config.yaml
n_layer: 15
d_model: 64
n_head: 3
n_kv_head: 3
head_dim: 32
d_mlp: 128
vocab_size: 1024
activation: "tanh_gelu"
norm: "layernorm"
norm_place: "pre"
norm_eps: 1e-05
positions: "learned"
qk_norm: false
attn_scale: 0.177
bias: "all"
tie_embeddings: false
parallel_block: false
init: "normal"
init_std_qkv: 0.0625
init_std_o: 0.0114
init_std_up: 0.0625
init_std_down: 0.0114
optimizer: "soap_variant"
lr: 0.00673
beta1: 0.95
beta2: 0.95
weight_decay: 0.049
lr_head: 0.0117
grad_clip: 2.0
warmup_steps: 200
schedule: "wsd"
decay_fraction: 0.921
decay_shape: "linear"
final_lr_fraction: 0.0
batch_tokens: [16384, 32768]
seq_len: 512
doc_mask: true
train_tokens: 101300000
steps: 4412
dataset: "wikipedia_en"
Each number is 128 + 24 x the weight over its row's rms, rounded and kept within 0 to 255. Layers, rows and columns count from 0. Numbers have three digits each. The size before them is the row's rms in percent of the matrix's.

# layer 12 MLP up, 128x64, rms 0.251, rows 20-126, columns 0-63
093:145127178125167141163120115102156098170114136150089158134158125162151173152145150095148157143134139151138116153128141103133135116138121098147144149124107148113121166147139154192134135136124080
095:173146135084114109116137155156132113137101137139153107154140134111124163121100132126064094134078156157103116143124141166159140156122125145117119150176137177123114137139131123117099082102102129
110:162116174113099171115131146120145128094100123109136145111114141102099144163112093114134092126110114138134126119108130099109081087160101090144136075122118127166116151147107139134071138146115102
103:104091144093100100148141133141112157151133175165144100150106103166108126114109145135179100140130118079147094152122122113133088115131147155142122079161158124130110126102123122151111109136171114
105:133149122112109093131127101151155138114111127060091125128123152055110141142091130118122125129137133157150122162110127162156139105142094097133143108106130133116112100127098081172095139161118117
087:133178128111146137157124105169149126102111111166106096110161108109075122130099156120183097178122102120139139104152144107137146098158106115113130099119131164147138170132153130140095135133110125
107:108143123150128140096133129162133121089115162119120094119100134110150104123102156130133128121131148150109079144146082105132109137121097131156070125145076146130076130148118148146104092104174098
084:145103108129112144121152134155160153157148158150115078108112157167127123126121136107120142101127135106202093121122165117128147131148106117123140174121119087113089120098102122154093116167155129
086:121092138135134102116138122101097102124093112141115133128157117102139158108172130099148163143181089121096128169098116098114119109139149144129114117166153152057123154139149152141107125141098112
105:132101118118134122131118131106157119143139110096055138126130128158135137137164153102115103122112158112106083191134123122112150106160107117136136130097145136095170184144138108117088123126130172
093:149163149132108117140157125161123090111135139116128132129111100085119101117152150118085124110156151156127088203089113114116111128115207121138143111134113119125115147160136126110111116150100134
099:126167111157150134168147148161141122102112088118078103141104143108154114106147159152124126120113105094151115152150144137104112094149154121128116154111102119156092095118118064111128123080123107
087:086174125116143101123099146131155163101123136126134122095094133104142136099133142142119129166123132118109136108193130112123147144130086137180132165123134146089102123124089119159125123143130062
086:145125158141114166125139121125138109100123130108155174127107070169128139120100143080133163121110108106149093137163138119113115086154134119111125112130164120097166157150149165129110107086163146
103:132112182163169127094134134133143114088116115119111148081127073089120116133142132119123171152113134104092103127109132124165119121147095140135158102161100176129131139160143114098117087121143132
096:133122148125103127154111118137116133117126187142142127107099102127122094063165143138094131129150103129104118132139124127116162086163148140099072156156083159129127092128096135156102103144118124
112:118118158119099128115125110131095093113116145109111067102119075118153117162143147179107141150098096101101105124144115170161109135114156115128165148138155135148102115119114134149130106104166094
095:134127131183136127144161115167155147149144130111105146152087146111180125092135157137093172089144155123104130162107113097142126144158121120128165132127110116100114160138118082105095163126110123
095:090149154121124123136084119081122146130112117088176117139116155126102122131115096141113148117196132124111142133126123086092129080173127101135133161107091115111105133112089127105148105108147122
101:157149168146097094117153119108085128112097154075103135093102139131125115110101142142128100126112140165117097137146144128102107100101174122123152116097092151099110136139141115070142090137117124
098:099130125132079157110186128092133108131076120126117118103131078121128124094128136125112133141100085112109134152137108093113156111101111115125158114129134128107077094177132093164130101128114114
114:181127131133151131105119113153147132146104143148113134081087095106140077118114148131176095120114139119102124128138128141150098105170160122154119152125096146117093101125152167108097115149169099
102:150138153116128101117135150112149121145153187110071137108132162138078139101122133085121108124125145129130146123143138157080100119141143153148127068102112156172123149097145121121128110110163106
086:156107155130098116146165117137116164139103104154128086091081098142153157119118152086152138116108115118139122140178110139107106074121121147109147159156123114114068131104094130146142148123125135
101:133126117134109155155096135157115126111081111137063090112092118090136139132130158148140154157116104147100071121092138124154124139117094104124093108167122131106174139167126120138147108113135129
096:182131142123100136153059113170130116120129153134104110104119097111116166135150137112158124111153133129136146127131156153127070102129150131121097091169136142149095098119085105162110114144120133
102:104142164166133149097139102160145141153105133147119133121116106093163120073127118113110140145139097111109144155112160121109115117092118090112145110163132192088097151167163104132121110127117134
096:091123168120139133133109156141156171133117105108109156128116086114137111139169104116168140113124142093148140115132111137130133102155094095084119170122105136139177119141119150170099133160143076
106:135118136127125121160133118116140114122123119099109127150109116142111139087159152107178165141130095096164137149184149125063091104099098129112130083143142129112096124139116115101109096111173110
089:101141117163138158129120138145131135120105116125107131071137090136116116098162134125153081114095110161125139104132099131137157110122188125128186133115158137127163130080095141156138157115114094
093:125167121143142144155126152196150108131144162115109116131087119144148137114130149107127135084149116104137123107124141154130149138138119146098169176175134105125113148148103110149086174152166100
114:127135117147125124112109149109131134110127144126117133078085050150171090125137141118100103141124132162115078131159160142158090109146157160124120133109115134104146155153105124136112097122114173
100:145092154143097134159122124087148140144093144111097127145159108155127152130138125106125129134124125114154090115123137140158102107112103151135114138072211111163142151117070122139108110133110138
116:142120114117163146123108157115151184106108103141117131098123091106110143132072146109096135134109106054142153126140116112096096143128102104148146159080114118145118135134090134125151115124152102
109:140107139156123103168082108139096150138120133135135163128093115098104171117129128104145127142125125116111120135116117109111121149127173100087150123131121140101165099108065123134139112050141146
105:130141105132109140144120149074183109168153156143089123083125087125132126120121146112065135116122094085134130137120115103128089134118113161136146143121124171179115142112111131147130102138105107
107:158167095139106135136095158151124157134136117110098160138132086150097070105134123145168081130104104108136124097165103122139139099130141087130122151161143151163114099123089130120118091138123117
104:130112117095098121170157106137128114080120099112082111116121151094116128101129118122169122150097116095117101194129126105098116153110092092088138105120128127092144097114102105147121124101122142
089:091140086139171141160102137101139101130068122136151089109083134122107129150095158086153107129115106106147145137126127097117142109145112117141133090156099142091120169115136126129153103108150096
100:137147139133077120146097182152139123125135130159141103117151142143155131117126148122099184148122145167131115072137151135136105147144125118127140095150111143122118191132113176143106119102122077
106:134089112144134164117127135142129118133095131143143132122094126126081106105157131102084172065077151123137104116138115099098170130167115100144114142090099120129133141087136131140095147107129109
094:137082120160115162124123128111115094118131094094113119117088116107141128150117136102142118158114103144157094160157138138073082135147095091143155114108118131144120127166117099107125101100167170
090:157100131111141113166143125112135142138121140114149151105126111165110108175141171105129145116115168128123112155156119128136125180145117126099156130112116073136130165140061160133089160111102112
087:103147137109151134086140135161179191141094127112105125092109117141110095142089147114141130159127113142108140109153107116083163144125135144151144181137134093170093124126130166145124128144119120
100:109119088136138107162125148128092140154077121132132161131087116125152093154114172149112120118066106113144113162169134145087127147136134118093160120133142149142129107134124065113118095134120123
108:124120132109111087107165147130143106113099131135136149103135141096137095155116183134131102112114158094105087106127147148163093123145139131144108128160156150145177154162146137146096105184115109
089:136130157145130107128119104125106135132103145101157146122124114127134123115101106156098173168165145118121067152096172096137135142157147143145108165102115126089160163132111154114126077122122088
101:121136138154089151131102120145114117136105115076088123100173106086085105138076157099133147102122131132161084113096127089161132101135116144166093129134115126099129131121120153155106132120126103
092:113117113158092093148136116109151114175132173119114106149128116135120170126127132128115096126136154086100107129157113118064157152132118153178124070105108124132123144151131110164132136123163101
093:166092125105173158112095109160112116152151140121114144116113168081080130125108134148131123128131107149129097115147140142103117134134159120122166135139136136180122104149104181108099071109134143
093:095080141112113132083118162137122162157121128137091135156119149152128146103093147118116168123108136090133129118124169140122094122139120171178100109119130108073128156136151136101115114141113080
092:087104182154103096118122142118137113147161156155165132137104107142109130141155146119093183140123164136175098124150090145116106090113104113157142100114127159115095135131110126103114093139128125
109:134103071116079160164115139129146124132122159173116157110135144101128096069080164129103131139127151113132149176141137126149120152130107133130149142155150126156160116157120119120107098094147142
113:155112139149137095108139139154132126098111128135127196163118111120160133093114179151067126134134122095144119130099119176148123129170117087127150132159118137108088146153122135153106119097131146
081:174108157141126136155101146145137103141158144109120104141178113100105072075122093081138152141100136175160101147096116108119150116152117106132130091136122144111135132127135124149098108105129103
096:137098111157150147157113127144164131103150127112140181129122178095137096110120125126150138157143129179137136146118129085147116088162116097108093108140113121139099160147070116120086110131110138
079:189107179156107116108098147129152146142132129149117138113142091146141102165129111110135150121087123127105125116109157131129126072131091107079135104117143143151118128136131156104160069160116132
104:140171131125164130146111152150105133084135168132136138107126126145105124104128123133147146168150098132147121149164102089107139087126144112165128170135090135102150124143070142151102128088148082
092:126155140118071149141120111133149127153129107168170087120120117118104124096122102126099166119091114117096103151116135106111119121131150119136150106110159130087097122146144188147087132102104083
095:079132141165113176137135122086132118118128164166108135077127099118141173141155092124102116143143105148122079144113092165159086121118130136106118147122131149109098167153140131158126112138125125
098:126136136155101201140124111131142145168146153118130094110092141158097140148118193086117120123120174140143116114118131160109130125157148087135143144131096141158104166144135160130135124148099134
098:165114164128099136113138105127169119122082151151108076124144118099106107136104133181102125126110082139147138135138145113084114138121107132131155111124101084120123148184102131158114135087149141
086:160108146115141147131109132133128114146119146129133132066113132085143147137112117140132145122119167098102155167094161114126153108122164155075126146150113174077144120113144107164100081145143120
095:121164130162099140147127127111091159147119156134136173179175115126112122121076135141137136136115100110173144127176098101089143125171138128105147125123124142139126128117086110107103106088097126
097:123142136124077129177081146148137131168143148129102169133125103126161135123088132113140144126127122076087105124147141142122104123152122140127115158117084142146189190107132131150132113143115129
095:157128131141091126146129107122138113138114180098129129160115116110132111109122148126126122143124144114108091117098144124126095072192113102118133117089075163146162133092132076151140097125104121
113:107118129127123146131100138147121149137146138132137085130136153171095122103129171080101119125104110097112117141124122089127098134138169097113143079134114147113099164176151134134107123198142106
082:132118134161134158125098142118191109137141142171069158165128163153146153129121108168115121110136168109131148149126085113118141091156150088130171115141148114138129141123148113101164140120120147
103:118125116121095158090083133108147192128091169070130100096108134121137146127117112118117150129153087151148107147103114135161105151166113133123121116154156145131120124127123167138129094157088121
118:150157106131135135137120121131133107146111139136155180095068100152104125128117120093079080112148138130110093154174126149113121129117156132131142135126104137120113090138120167114055135120134151
098:122136105179154157152124126146146145108132178100123145070175141119120108104137135141126127135086124081153133129127134123119153113125183122084150140186124127111134135127112101106116119140130078
108:140120134142083162149114172150130089133133129117138116122135107135148168087154118136129142133138108141159119162132164135125103158170162114095099145160096175166133126130139133094092089125125086
113:149097111168081090138125154090127112150130171178097093133141097150152092102125131084153141155106146094106092119155124126105111156112121109135131148114130124146142086157112136114122121114136094
107:139118171145115126119142087119114116114101104155075096138115111162112109112091141119129188136120144142101113132142129125097167139121145089101106112098118107080100170117133139177109115151133147
106:085106121150144118116090142158106103087111162153125140143151135163155118126116154090116104134127113176109142155130143099119099095134129116159147121094161125136127177115079096114108089154130109
096:098150112122083119064128178145104144144104170128127115143112101103138170110151133104096142139115093109088116108132154108118097126159137084155127151123118119110138097096163136152126111144153117
115:091136103124107097098130144120138137126091163108119168092122034143134117110101119119072147139149116116146104163129097146121093127138088104148134122138148120149132132156127110124147141131160131
101:106121145150175122131113129088141154187114199140119112160139115139143107120108144124152141134100127118119114138149130105117137130157082155139145141160120128132157152113114123182133063127100141
110:183192086143138129145112118138120165146127138104139157106147108106141144132141166128145102153153111128142134164121096194104108135176119135134137097150120121145135155121125126167131115085151128
096:134092126121070087139139114130118170109102141119105123143158104117107099139146119134140135125128119135142091214138092110089123124132117092083125116127114121126151146107089107124132125142161169
102:137151117135095069151130176104163119129102127123104111092113116135159101069136170158109115168154143122132108114123098145151158156123150102144120128114110130152126098140082125153129090122150144
105:144181108131098116100143132122157170128134170130108144103059114150132119106126121093128147100176113133092114124153111122151101112084146145112161129162121144121128139140120145138103136185104122
092:144134138159154097121173068114108152163136156154114130119121090084128094101098101161128150120109140127073122131151113124105109144133154145093122107102155132161111106128128134142109081105136105
103:135141125108111141130131101149121153132085133066141130096116119094127122150110150179155135128117123143083100135126143118114135128119157152122121085117142115106068171111127113152090139110191108
105:109119092153117121128115118122123119174119138118103104140141136111162084078117148135127121122149077122138083154136132085114076104120172122144122161163159184129138119125146139144140083124133108
114:138150125155128179114100130140128143103109130130121114129137113170127125112162176136066121111105155139135121120106121108131129121176139107143099168134189173102116111117116102102152110114080107
106:173154105133164125131138162115201134169091100119127093147119135134144130146119162134151126151151115116169096132133144107137123171146114106119133099100104155112102123133127137123104123066163130
083:127123109156102160174079132136109147122130174102121149202141140119148155132153121141116128105131142164114107165124107113108113107160111134115121140144136122160105147112154181118112072132124105
099:125156111112105115139132157107086144131110152097098121078141119142111166172111155091153135131118126167158072159136115132119120116127095101112121119150156144158135120138091129118120150181092099
119:119102194113128141171129128154115156162090127106103100126119114133123140121143136165102114070080137128155113137136162133112115138088113105139139159141134108117103147162094147160134133139086097
093:095139140143136167087104099146122164112108127112115105077095132143106140121113088133142091101096108101128131129177105126151139112104161103107144139125140147127083092125095074121117111144135157
098:156163127110108163102103133138106118142071163098110108123150129129110161118080099128168146084108171141146110116166164117115111142119120112169117136146135134127132108146077142108127095160137123
095:106099090152140135148188118104116134134129154197119148105141094139131136113141128100125113130116108123129091136146124141188099105161136153092122130121131161140125188112110130103105103117112100
110:132128186108122151114137111145109131151097108138125087117135148115141094100117133076118137121137125070095101130176121109130073159109160109138154142121134118150148124117161124122064121137142114
110:102110127165122118145150110167101158083124121125111141113098100121153125115092157130179143164135166141114128159129070150121151158118165102156152148119132134136094108119109160119089103129114098
097:112117119124123142147078099168151141112156147118100137118141146140149124117105131123116142151080136087153133136147112124112131114173177143141184157114145170138121181160120097147127111157110089
101:087144136134114113164097137183138140124116127147102161135091118140128149113149129082094129138148151123180101143128128133165110138129172081139158072106120129104142145154119131140110092095149121
109:138097110146124127118124099120119084105119125055109146110116149132141092073119133109085144136134114120112109171107145159164104121142126160135159139154102157119105151128150125148106100135140073
101:101148116122090139116121131124166165124119155125139121126098084121094143126111107152126121160145097142132096132082128116185115144157112173137156154102168129134135118150122177159081143099151141
100:150139124123100117130111134127096140121139188095114123123101115091130124109129149095084094166173106102154088129133131176082130127156121129162096154127116165118165146142102109159138119133145114
103:130177134167096147110104073126154144128148150135111103134127127094124107102074131123105140121073122116127109153130089124142105116144129129128110110116187165134093147094127124095093135102143108
102:169141128155133092122098106133110151117107133103110094099109123142130127115182115115126121126098104098094093135096083144101102106139168097081137128084129142130151153130145119124097113087134087
116:148111102127135154118105143108127170115168117154092103114139110101133095121126151079113082161157130134100108129138111141144130140106135116058118149103120191106117150140106136118116120092162126
101:188125095137128140127095143136137120134128113138116129123100100109095144097139147080133178151120123137109105160141150121136108108140121171138112114102144137140131133107137113094136094112217162
098:126113133147149096143133092148108121107149153146123097160106090112104103108172116138150114118128162097119099106144156182093125158173099115131135134085126146128143152144110125131087114148129071
111:137134108110109127175116123139148134152089145126121136115111059116135117154068127149109133140074097081144160172140129151132096097116118133143128131137161111128124157147140132137139114104182140
108:148144102149124126159123124121119101120112124115123119162101126173136098129095152101141129144124093109123090141128123169169105145150139115089150164120079137170120137112093094149061109128107152
# layer 12 MLP down (transposed), 128x64, rms 0.277, rows 20-126, columns 0-63
090:126139108107113117104139098123098142117117145138135124129126109111232091106154140117115139078109135136143133074114105121142170138120105153159148098097088127157110111127128137122109111128146143
087:120115126072108113112129121165072104163162130135105151123132098111107119109114155141108114100108107158152087166109133088149108133100152072164120119105098149140137102160121107133145128129137103
102:159137132133115126092101150164115158093149116142097141152107174125126120134146103061092100115101110166118162141139146091140107125125139150169135129091106134149174155160112140115147108138145131
105:096105104080111116121140120139124149133115090156112159081096130139155106113113116115128167135114126131121153088094095099139121163136156168089101108115110145116160120153158139158149124162156165
107:141110134182146161157121109173156160121148119096154114131132132089120103130141089107176111113147102134096078088125131126121132112128120128136137075098121138143116121101141131105144138190114142
084:101172154148150169143126099131116121141139179147128180149143123125121170133115118084101163115110081106159110128104144154125152115100154110139127123144135105123131082121130108140082143156165143
104:169114106129107081134142081114113108112109113120153163090161091199122115148162116117121145147153189153097125104151114125141114121139136113137163129094142133159110113135135120104096113125138128
070:104164105117126113177130125112098172146130109160152123133177158114175133118167131110173126118126086144134146122128143163175145130091102142155102100119118121117155125115145108124147116082136095
082:146164107168127140135102085122135115120148152158163157142128134152113123133067098136124118118124122109115088169173156133134098124116097091159121168112140104134143112126143090114151142135108182
091:144171141084104136149099078139121141151127133139129078139144135169167151097097149150101127145164107090106144112145127104134146104128128096107153093119127088107104089100107140157125112143155125
097:119147079125168116099107107122144118104144145125117145104127114133084158150167127128128121142181102091136137142162104139145100127176088121101133134166193123141151099129118127122143133171105139
083:120124141091106137124138099139111123088129138083172164152117141174112089140139147134134113122099149178137112193110131129138098144136132137116143138172141158164119158131105121164125091129119167
083:146104124112126099122119106110135109145118163148134123145117123192085118144166124157090099114107144173127096157084111152161083117149121155136144131176130147144169115121136107133110106131133167
087:132126162133115132111124101127161151117138081115132185138103146109172147123178176130148158112111162132176126108101125137116144146096084125127129136151091121169132113117091118148107132121151164
103:129137177097103150123160118101142168140118096144136139113128132109136135125100149111053153133103089143154105085078123136137104155118148120104135117125123088108112156125113120136118130080145169
089:145074132126120148096113100143142147112121107128113112054144098117166139119092154124119151105135115139155088130123140120104173157131153118132106127086098115109152132137159086112108164156148109
100:118141134177154143098104126055161107107114102111146115113099128135132107129152104165127144147131146120133108066150061103125128130181106146120142130120121130129158106107108134103135134135119157
090:112111145129125146115135133102134130101111120153133142095131125190127138142121073128157080163083120148125110124128136150133074123122145136101099142131127100156154092137136121110111047119125155
078:148120142131104098118111149152120121119111140150090092089127099108116119101091151117098119157124115158142093146133124149143039145092125134114157085108131134119130113179129107125095134151118109
098:200109121163135123140185183112076136134161100113103131130112111137151145137110113108098082122101088107106149124149144130139162148131135125111151147131160127138115129098160141133157146121117140
089:119142167136122111103156154059118146169134086102137141123172141154124158130117121155163116125131135116160113123131104122142179160138138158111096122108163123103106070172120131119125146140135119
110:138154145110119177102180105095141151128137150106120143115149180087153136138095142131117097123145120128129094117140113096106169142113108128089169098098124109172155108082119143136134119147112134
109:126102135108118116140118172100153124100167126126128090091080123128132142113126148161142151144129145119162114131121093169086098119108132179134082132188108147110155143167126130114118099131118151
088:077154119150145126104116127132115160128126132142132128148133135130093133152159111106134114110173119156146110132085177135109178172133126085115136138143127096101125077135126083108133165104085122
102:144096095102123132087126114126119157102110147124188128114134173127177103101095149151175111133136130135110120128142140121126150104137124104064150124132117097115166119105145131136147146136182099
110:136130151136127171177153207091110143108144132148118092155087131146136131148106128121154117116134122066149105097115132123140163146130112109114109124109146123124094092094124134159164143114115119
115:136112090107136119117130093111154131155143118118112146113108127092095106144139113162146146089117143136205167155144111157110108131084087166093113114106106113127167128136098135116138162113117128
088:161121126175119125124114167150103143140120086111148151098118151154096124137143148142129102137158136177116094149085156133149099118073148126137149143115129155137120134152118131112130145063115176
114:137131136107082102075086072131135129098129165109120143120159120138124103123160174132107116114139131130117121143168116114163126088127170139124115132117184140129083088134117155125148117123162121
075:139132125114102123102128130098149151180127154136134130129087120148084131148106120110145120121138117143127115093097139153151056121100130133166112124133108146152102116128174070126118090148117079
086:130131149127104115113096086154096140122133114113135127166192129122106138091105187145124127100142075121134155110156115131135139123107118105189134163103095156142134132133141134132125167123169125
122:123146129112132055131109124129099133119152140122118180088143131136120153127131163135145103159119159170152152130108092113107156157131123139179123123114139069105139099150113129156135085142113147
103:150128147115193144119147155125103110156136122170143134101144138136156146099127119099134174109167153094148104110098165145100092107138132094137132144148106126178137177118151127137147162138149119
123:087112131126141150179101123114142148103118124167127117096125118151140132079103110118131152149103128079134217141125124090146120144103101120140148148122107134166167106125138153141155135131142127
107:141112160200176132121124185112109170122144130096138136114085157129142143120094107092124122116121103101131103116125129079140117127146092130114150141114107125137118103157166107113165129102108139
101:157107115118139120124129070143131188120111130102142174126101120115128118152114121130114136165121160148089128084152136102081144121107101120102113111106104160104136127145165126188121148164120134
112:080157114144097151140113089088133120117156094164140154113129127145162085110129132155124112141112122087170165128138143125134121110103117080142105147095110088128167098122141147119147115121173112
093:137097121132164119089093183164083145105097128100119109148127145116128157146123140093122173133114117122134180139091119165108150155137162148141127141086089138146105140109157129143151122116148121
080:104107116128116102110107146113140152127133155123143141142142137141127092100181096149134131085121139158105102182114136131115174175201122148133135158098140130136142125138096114089116100105146122
103:113118105099122107103170132154127140136160117140143129101146131112113119111156135074103085116157139121118130148151187114128111147107133123072156157164088159134130107144179143104157157117118117
083:156138121119145166140104139144112117139148128117126137122117120116047130095109122104101117062126136102145098114098118122108226136112132107117111145103137141118125125100124144124131139118113108
091:093116135074095124134113142141118116149133149124134116148071162135109134131148167153168151095125147121135146161111125147179080129120150170121144133170132142170154125102125116130106098118163147
075:114123072128136184108140085116124098157167123135134113130124107144130106147174157161161130163152103164129134127160125156129110167146146138136100141118140129133101115170162073134122113130130156
079:132123141106154103124084129132118167143098123143154120115140146101122152101123129070138122104142088156151135121113140141043099118135115111127112097137139144174145142130169151152129078138111121
092:136117131127150085125123128137083123106151114134140102123149124119110115162148090124108128112128093117136129151147123139092121069188094122164125115183138130168113118149163121092128169111136086
112:189160156135111160124101110115131130144117121155117111124118155108144098126152150137124122164120109155116079142161164115074154130153145120149153120078107112143123111133143105091109135129173086
096:161150080129131170116132131144124118070142090159165123118152155144135137137170110123154098172095153112105139102129133133117090145115098134103111130184166141150104103146115116135137105109116149
095:147127088105139138106175194148128120116090140139160139143117140162124135113138108133136126080117115102157120151129150135144107127086104150126129096133101106112093138170156117153086151163088126
089:076100125100105181121108137121098152073137114121122135119132158143159105152073144137099105113177086118110141150088127137158133143089152122097139124139123081153117132130132144121111120114127131
095:096128099078109176111127158076128143098100120168120126113154136146132117136128154136120105163118124130150149182107138105163123125133176125114122141184116103120145104102132101127119155130102090
093:127116107146105128198122184111106143135151120130155151092110137141132137145153179167098111099142112126117107075106112121106116147092094141099123133145111155121094124129145123130129135105122182
101:129135121101160148122099105110108162131070121139135125110164116141162107104137132113174183178147143109115105076101125138127138104114103133081089124103168130117128107147139143111109152141139119
115:115159108115142148130125140066099164127113119128138145151091100132182131130102107092082122128120102120112077142117155191111134138168123129141133117142128163100115104149161132118151147134104147
116:102108136110153127087133075105137147124102112150116135173104119118186104104166089108135135124105153151105117133122118119123104118126109129147163091160134094102123100125094124124079094131138169
090:131107137128109124130119099106147140105111102106126138135152157158108141140162161180138116162144097177111141137099139149127113142185134119143054169148115146141129146161127138086138106151130144
093:097120128166145147140147093133110132100125139119143157090137113113137136104189172114106172113110097119162118093137128111127112116131103130136127116116146089150139145119155106079097109128090069
072:124132115089110114097070145142100104137136151137136134136162114158112140112171172100160123121144130137125096144119098137136103144111181156164125133175073120149125133133135137161124146120167162
122:123126087099168121173169137176110158098130118109101129124132139148115148109119120148101057121132180124147124130126125080134116148113118130145093148120104119114156135105163122098169113129153139
101:140098138114110103096111168123138095098166118167116119140117140150084108095145097154160119113153095155103152125171147149126155146111132152136149168080136133138095119117131137161132151137080153
100:107100137124141133123127053130153141131125104128159154111120111158194094102105126132130110143120161102070151109124123089142144106123113102123136117133165102095152115102132110125079153135140132
096:103146168094154142098089094128106150152098106104143147126144125120160125097116143126114108145114138134140112143123149104131143151107132172169143174100145104115185103120166143092143119158169144
108:133089096108114131099113120124142154148117111157136148163166147132081081131159109151143097153128159171118119135142157157102168138126115160123097127144094160127130136118144116104120181083120151
074:131133117181111114147131123117073148136163132160163110152136110119096119118153154138129163119146120158133139155123104125152075126109123103184136138101098183134121142142111117145141169085102138
090:130099117117132118114160148109104122093141096108127123126116065130121132140113131113170123121185136148147147142105114089163126146168084121123104128138072129102074111090125110154120126133116093
102:092123147150157122087121149164118121115151116114110106117129148099138090109153104113156143136118099124183160146076081155110128127112098158104099122116163159116131082104126140116132169122112148
088:136099161113133141141143087154100110144124123105151134132108112154125107137081109136112157102163156147140158125092090102130107160078127134128089091116123167131140153163152097163083130123152139
118:173106100096120128123140134097121114157165108123155111118135131157128104118109109095117143142062157105126163135139137145146124130108167179141137157136092187127104138150116108135096144168151130
067:157143107155118113113159169140065139110150117095157106129191120147086106127137155121163096128133127145106112151117171122148078125098122120138103143117116124152139121132115084128082144124127138
109:109111150146139158122133085126143125089133132099120130156101111111174178135113149147124122110092155143159135105081110167141107105140143134154091143119133136118077145097186108097112119105138139
114:098142104148139129179110134115087130137075149134135133111140110181099089165168120095106101136133109106136132134114134120091174174128145110112131156156140144110171129161130104108116145117133152
098:154141112154129117122136048127136130137113124143138150175140145121149157119114136110174127127139140139144098166143113098165176172079132125102133131174139121116097121137114159102155147101121143
112:160149117165103146126128149069094138147100152166170166104075128123105113110093126126130115132135160104120135090145162121104169155092111125132118141121127124137112136086129169148129108131164131
122:098129139132079118157193121145133166129147111092131140125107139075144074145147115149114149138109115090165135171118131125151101127119134128138122145141137119138173125129144101125177146167097125
098:108141104106106126129156142131128099101153133096093174145111135118126124139176117127100112174108149130155092130152130142113089104140132141119094138133113102158110091118058134134112079167117141
103:122160091098179144120150184124118120105162142099103098110119111138153155143112111108151142117127105126136137131135167136118166118138089115170143112077118116130176136125170142097147149120117094
097:188123102137146106141151093138167132133140141130098140105117135109127092114159132148122102146110123108109127149104126117170159141077140151136140090180108068101136094091127143096113113124123124
123:099124109123113136089124127129163134137129163180145118112163144119158162107134104107098131159084071132125150112137117111114123153155150140149158111164076122144125144079113137173159124124127147
098:101165081110103131116141109095150123121101118146143175118095123123142125116134107113124137105085089108148150168157115117135174138107101168160163109117108098160164111135146162125127135174129125
102:108139163099116162132137115144108121121141105143125108149122138130168094101111132132140149107109154145160077114129145095133123120111109143160178105071111126146098115078108124082082115108095124
095:145167167137122128120127124113163090106128169147107157154134100135146114134147154121123082141098156147153110102135159124141090141159134145153153137127123140148134108150142122123178098046136138
097:108085087115104094105139104130108108096150099145149136135148157122146159103114148083089135113127112136140113146144130128154121099085126134146111108099169171147124137169123085168094112148130099
119:142145158102148125120113190117132123109132183146124114142141139128099126153102123083114120125123081142162155103146121090138161100112104105138152113125143132126158188149160152106134110130174106
089:117132153084152099184129095171139122129152172125100095152092126165174142134152133111136136110132127113172127155132153127122128101120106104129144117150106129145163170119159146090106124148166121
084:118146124106117140098124075107130111183117132111093092105133150132100135135127092138115127112098123103119113129168158105140099154105150138130111123159187176132094160137138136089160105146154110
106:108123114146108155117085123141074127127111134127103140129098104133098165130147128153098109101103109084161142130132111130138171178160083107150090114120092144107117176120142138141110144126087129
098:127096133138132130117093094124150147164123118101130145127114133072158124131158116106123119107135094143118150136113119125103180137152093121147162097136122152179159170132170163126100101170152108
101:140137115155140156141169085125126123110187142134098133113082081121153117106106084088124139129137093140129150156145123117153151135094107117143179107140088102133156121124127156118115145082123143
079:133174159139119122136149102103069154130127105129151084134165139108126124172105112114144163127098131105154130140133106120153182140170131167186120105114104137108114128115141111107146143129142162
108:128129162099103119119110123100122093124178117147128154108067138106100085174139156129122114091140132164147146115149117146108139120149082164124112117138106154127157146155142118134086159163118109
128:127148134185115130136124092165076141109131147147122154147153081116096151131118140080112152131118119120168108092141101128160110136118149126151117176140138116096113091118126101135153144100098089
082:139111134110129107131095169105125117092135146126141112144168129135123149112125130147098152148179180135130130130084130132162072146115139081155162152103159131135162152119135161156114114092091121
107:134130126112105152131148047128140159134086084137127152108109115126106085112117120132137130132122111122155139127135174154071123156102144142128136153092093128161134136130144072141113110157138107
083:111115139093114125134141130142122131156131135188115166137067133111125123093125175087144126068113111148191108101113109105127123129142107114159134139154135165145102150103146112104149124117113136
111:141083137091098125169125098172149101100139153168124129110100101149144148141106082130143138112122137162138125096100152164135111076128134145129088094112116115125121097143110126169111119154137094
114:135098161133118153110165174126144136137092111127076149117122128093110093114136119133114141126150142137140095164141147146113119088066154109137141130117102141108110130156136151108061095110157123
093:096104088135114143083110093125129163114144126150108187149148128085144126135148169101147146131150132139161087124134143141156163137136132140160088142164090124177117158115116142106102117144131127
092:105113145092131104114135096097121162139126167121110084120114121121146103137089116133135171077153112132119138175138122120127162175118114157141131151149124139103121167149141137116185087091115109
109:118163086164121120130124097117153115105127110109142129078148123086164178136130101168161154144137102181115115138102129107102116130091141130109144088150136135105155129187111136140143123141126114
104:147126121141151159158110080079141124133122124094134178117112144107148135117129094087120152113090125139161138155091134132140156113115110143110147166144098174176161106135135141139136128170114095
119:113141092168140120149106117078098147137159137128129120099128101109121116108162100082162170140083115106075143149115115157155132141135110134149160150127160107155139128097154096128136122118147088
101:112127120142099163135119115139128081129132161103143138147128097108143144164177169113142098070133119120109121154132118146147174144161106110139140172104110121086130099100103091103125114101099117
126:122142143100117131176108117115124174119062132129161165122136143175108143139134199164108139106137152124145157143102112143150133139142134133156111142112121092111167138103131104111126103111098154
097:121148103141102152136131113111134129115126124158121096151138123133138133129148144123119143100113124153184082130161168113139121134087156150169113121111120196166092177151126138105142122103107079
099:155146125162145147111124104120116111095097094099092144148163116121162165120155094102160143107148144112137108092152135153138149131181114100155104131096127147115093148150093135123110158160087125
114:137110123165126118120116161122128134144094147128179120142114121168178134107139101154142126103131134098112112112141115073132118110131110140145128112126094146110098114153121146200142172156084163
120:136123125127100128135124190165103110089128146140106090155170113149141159134152127111131130126120099154086109090128143119117149112110153091148138109088118173151091129129089112116070145126126134
117:167149135144159145115093103135142165165123133170135145135148163112111185127122175166157130116138138090143141138113149159073126139133135136079101121169138120114153116108114136134083143133131132